Weights of a small transformer language model.
Size: 10 layers, width 96, 6 heads of 32 (1 for keys and values), MLP 256 SwiGLU, vocabulary 1777.
Training: a variant of Muon for these matrices, 100M tokens, 3055 steps.
Each number is 200 + 30 x the weight over the matrix's rms, rounded and kept within 0 to 999. Layers, rows and columns count from 0.

# down: layer 2 MLP down (transposed), 256x96, rms 0.0581, rows 14-18, columns 0-95
# gate: layer 2 MLP gate, 256x96, rms 0.112, rows 15-19, columns 0-95
# up: layer 2 MLP up, 256x96, rms 0.106, rows 15-18, columns 0-95
down14,240,217,186,169,196,189,251,154,214,185,201,206,225,189,117,190,186,265,204,192,195,204,219,191,190,202,179,233,216,200,194,263,146,236,199,208,185,231,230,260,227,238,235,214,208,185,172,241,168,146,198,148,242,201,201,274,215,150,190,187,217,203,202,240,180,204,265,188,138,206,205,215,195,171,186,253,205,187,212,156,242,234,160,153,203,172,199,244,146,181,197,164,207,202,220,179
gate15,194,191,194,251,271,200,230,192,154,220,212,216,195,152,224,196,190,199,200,228,211,231,184,195,167,190,188,211,191,148,215,190,204,174,197,176,195,210,172,219,203,202,180,178,205,246,158,203,220,201,217,208,210,211,209,161,217,205,210,237,242,239,241,219,211,204,176,205,167,200,150,209,193,240,167,191,226,210,259,221,152,188,221,201,217,183,185,178,225,217,191,224,188,181,156,219
up15,189,187,195,225,254,204,244,187,214,219,215,206,181,149,222,192,184,205,199,211,212,190,195,232,219,191,170,218,217,175,194,192,180,185,193,149,251,239,197,173,206,224,202,174,212,203,182,224,224,221,162,225,213,245,269,191,185,160,186,210,234,248,215,185,265,242,150,212,193,223,169,209,200,246,217,192,204,206,219,191,197,206,228,173,187,195,234,200,211,213,181,239,141,260,205,227
down15,144,200,217,174,199,184,121,207,196,211,199,197,205,254,209,193,230,215,181,215,187,169,247,199,262,218,231,174,219,199,217,190,193,182,202,192,179,237,176,138,224,172,209,163,171,206,167,195,196,179,229,199,229,151,157,194,205,229,224,198,175,197,138,214,186,206,212,218,205,229,271,199,209,185,215,198,206,187,177,251,211,249,198,225,219,215,198,178,173,189,229,200,237,159,187,195
gate16,229,182,198,177,183,232,185,185,210,185,222,190,212,232,211,254,172,145,197,172,207,160,200,215,195,259,175,166,149,204,241,231,234,294,200,213,207,173,196,182,215,155,225,195,194,203,217,187,145,136,212,218,234,172,210,196,181,217,245,244,204,242,167,226,241,181,194,200,212,220,177,234,186,181,184,259,189,174,239,196,202,168,237,207,179,189,159,130,248,232,229,205,213,138,208,153
up16,177,219,181,251,242,167,228,211,200,222,199,219,202,173,211,176,208,246,181,210,200,229,226,142,189,170,213,179,226,192,212,196,169,102,182,181,237,196,197,201,164,218,172,194,219,200,212,196,211,234,171,213,206,217,214,212,246,187,167,182,175,152,174,240,180,198,220,184,191,215,202,213,208,202,231,223,196,180,184,238,146,271,223,216,215,184,230,235,191,165,186,171,189,229,216,191
down16,253,213,197,199,199,178,272,155,134,235,184,165,184,223,222,182,168,241,235,217,230,190,227,195,184,186,169,245,223,150,231,193,172,209,192,159,224,195,212,169,177,183,177,184,168,206,265,210,226,257,155,201,227,179,213,200,193,208,134,253,171,152,141,199,146,157,192,195,154,198,174,145,183,239,182,211,194,189,175,237,193,212,172,189,211,167,235,215,206,231,196,208,155,160,187,165
gate17,231,208,201,230,262,193,189,185,237,246,194,245,208,167,205,193,149,240,151,222,189,235,251,187,242,193,253,252,151,188,151,178,268,229,225,191,178,155,162,197,198,211,209,144,261,166,199,182,223,163,164,179,221,202,227,214,235,228,176,219,224,103,237,215,211,221,196,195,159,231,172,205,145,219,178,274,254,175,172,164,202,220,171,173,212,191,235,221,176,205,208,163,192,200,226,159
up17,211,175,236,232,147,159,201,235,223,216,183,202,197,225,215,204,172,174,229,140,256,165,201,237,180,195,156,130,200,236,202,249,236,171,172,83,160,210,194,215,238,202,209,205,165,242,206,236,229,178,198,218,223,270,206,215,205,193,183,172,170,188,244,178,219,159,191,176,234,229,156,184,230,209,164,199,193,188,185,200,170,222,173,208,238,208,208,192,152,208,230,264,228,270,219,230
down17,178,180,231,231,214,237,151,186,186,256,128,160,252,200,156,196,205,188,192,214,221,167,162,198,147,192,169,230,222,179,237,214,168,201,170,206,142,184,177,215,237,222,197,215,172,134,202,216,219,175,191,241,177,167,132,223,164,192,187,239,236,258,175,209,218,213,109,191,188,190,226,190,188,157,252,224,237,197,180,178,155,172,190,172,160,204,204,216,195,221,163,254,197,153,184,232
gate18,182,217,192,244,181,274,225,202,231,253,193,232,154,184,210,207,194,203,191,216,191,191,189,208,229,172,154,166,218,169,182,224,149,172,176,181,252,175,164,205,199,199,177,193,178,186,188,234,199,212,191,202,207,152,177,222,214,204,215,210,222,229,188,143,210,156,201,185,246,187,197,210,199,234,242,171,233,166,215,211,152,307,186,121,235,242,166,186,193,212,243,210,203,205,213,174
up18,219,178,197,177,193,237,202,200,176,241,215,207,230,222,212,195,193,163,212,183,213,214,218,158,195,186,233,190,243,219,195,225,149,196,185,254,186,173,175,203,225,156,208,166,178,244,209,209,179,200,214,180,224,160,192,255,251,164,214,154,232,205,193,163,204,203,216,188,263,172,166,209,223,216,243,194,159,206,193,190,177,237,152,142,216,185,162,198,184,185,215,223,167,167,220,198
down18,187,207,146,226,219,229,250,139,187,159,230,218,223,172,179,191,228,211,190,218,180,168,220,201,259,141,166,174,254,219,251,163,221,166,186,205,203,193,201,197,198,169,178,161,190,262,194,211,201,224,172,167,186,112,184,286,181,145,194,162,223,172,245,199,197,188,255,190,202,223,233,205,192,178,210,201,211,209,240,224,179,186,201,212,197,227,171,246,227,218,213,172,244,221,198,219
gate19,215,213,261,242,249,203,168,207,116,223,181,211,171,171,190,173,244,153,194,210,252,200,215,252,216,177,268,200,153,192,123,203,176,215,188,261,249,225,239,217,239,288,145,260,210,190,173,188,164,180,221,202,147,163,161,221,210,169,196,188,226,187,218,224,154,255,174,196,156,197,176,197,194,191,231,168,211,207,214,210,202,203,264,216,158,213,179,215,159,179,154,214,227,226,185,223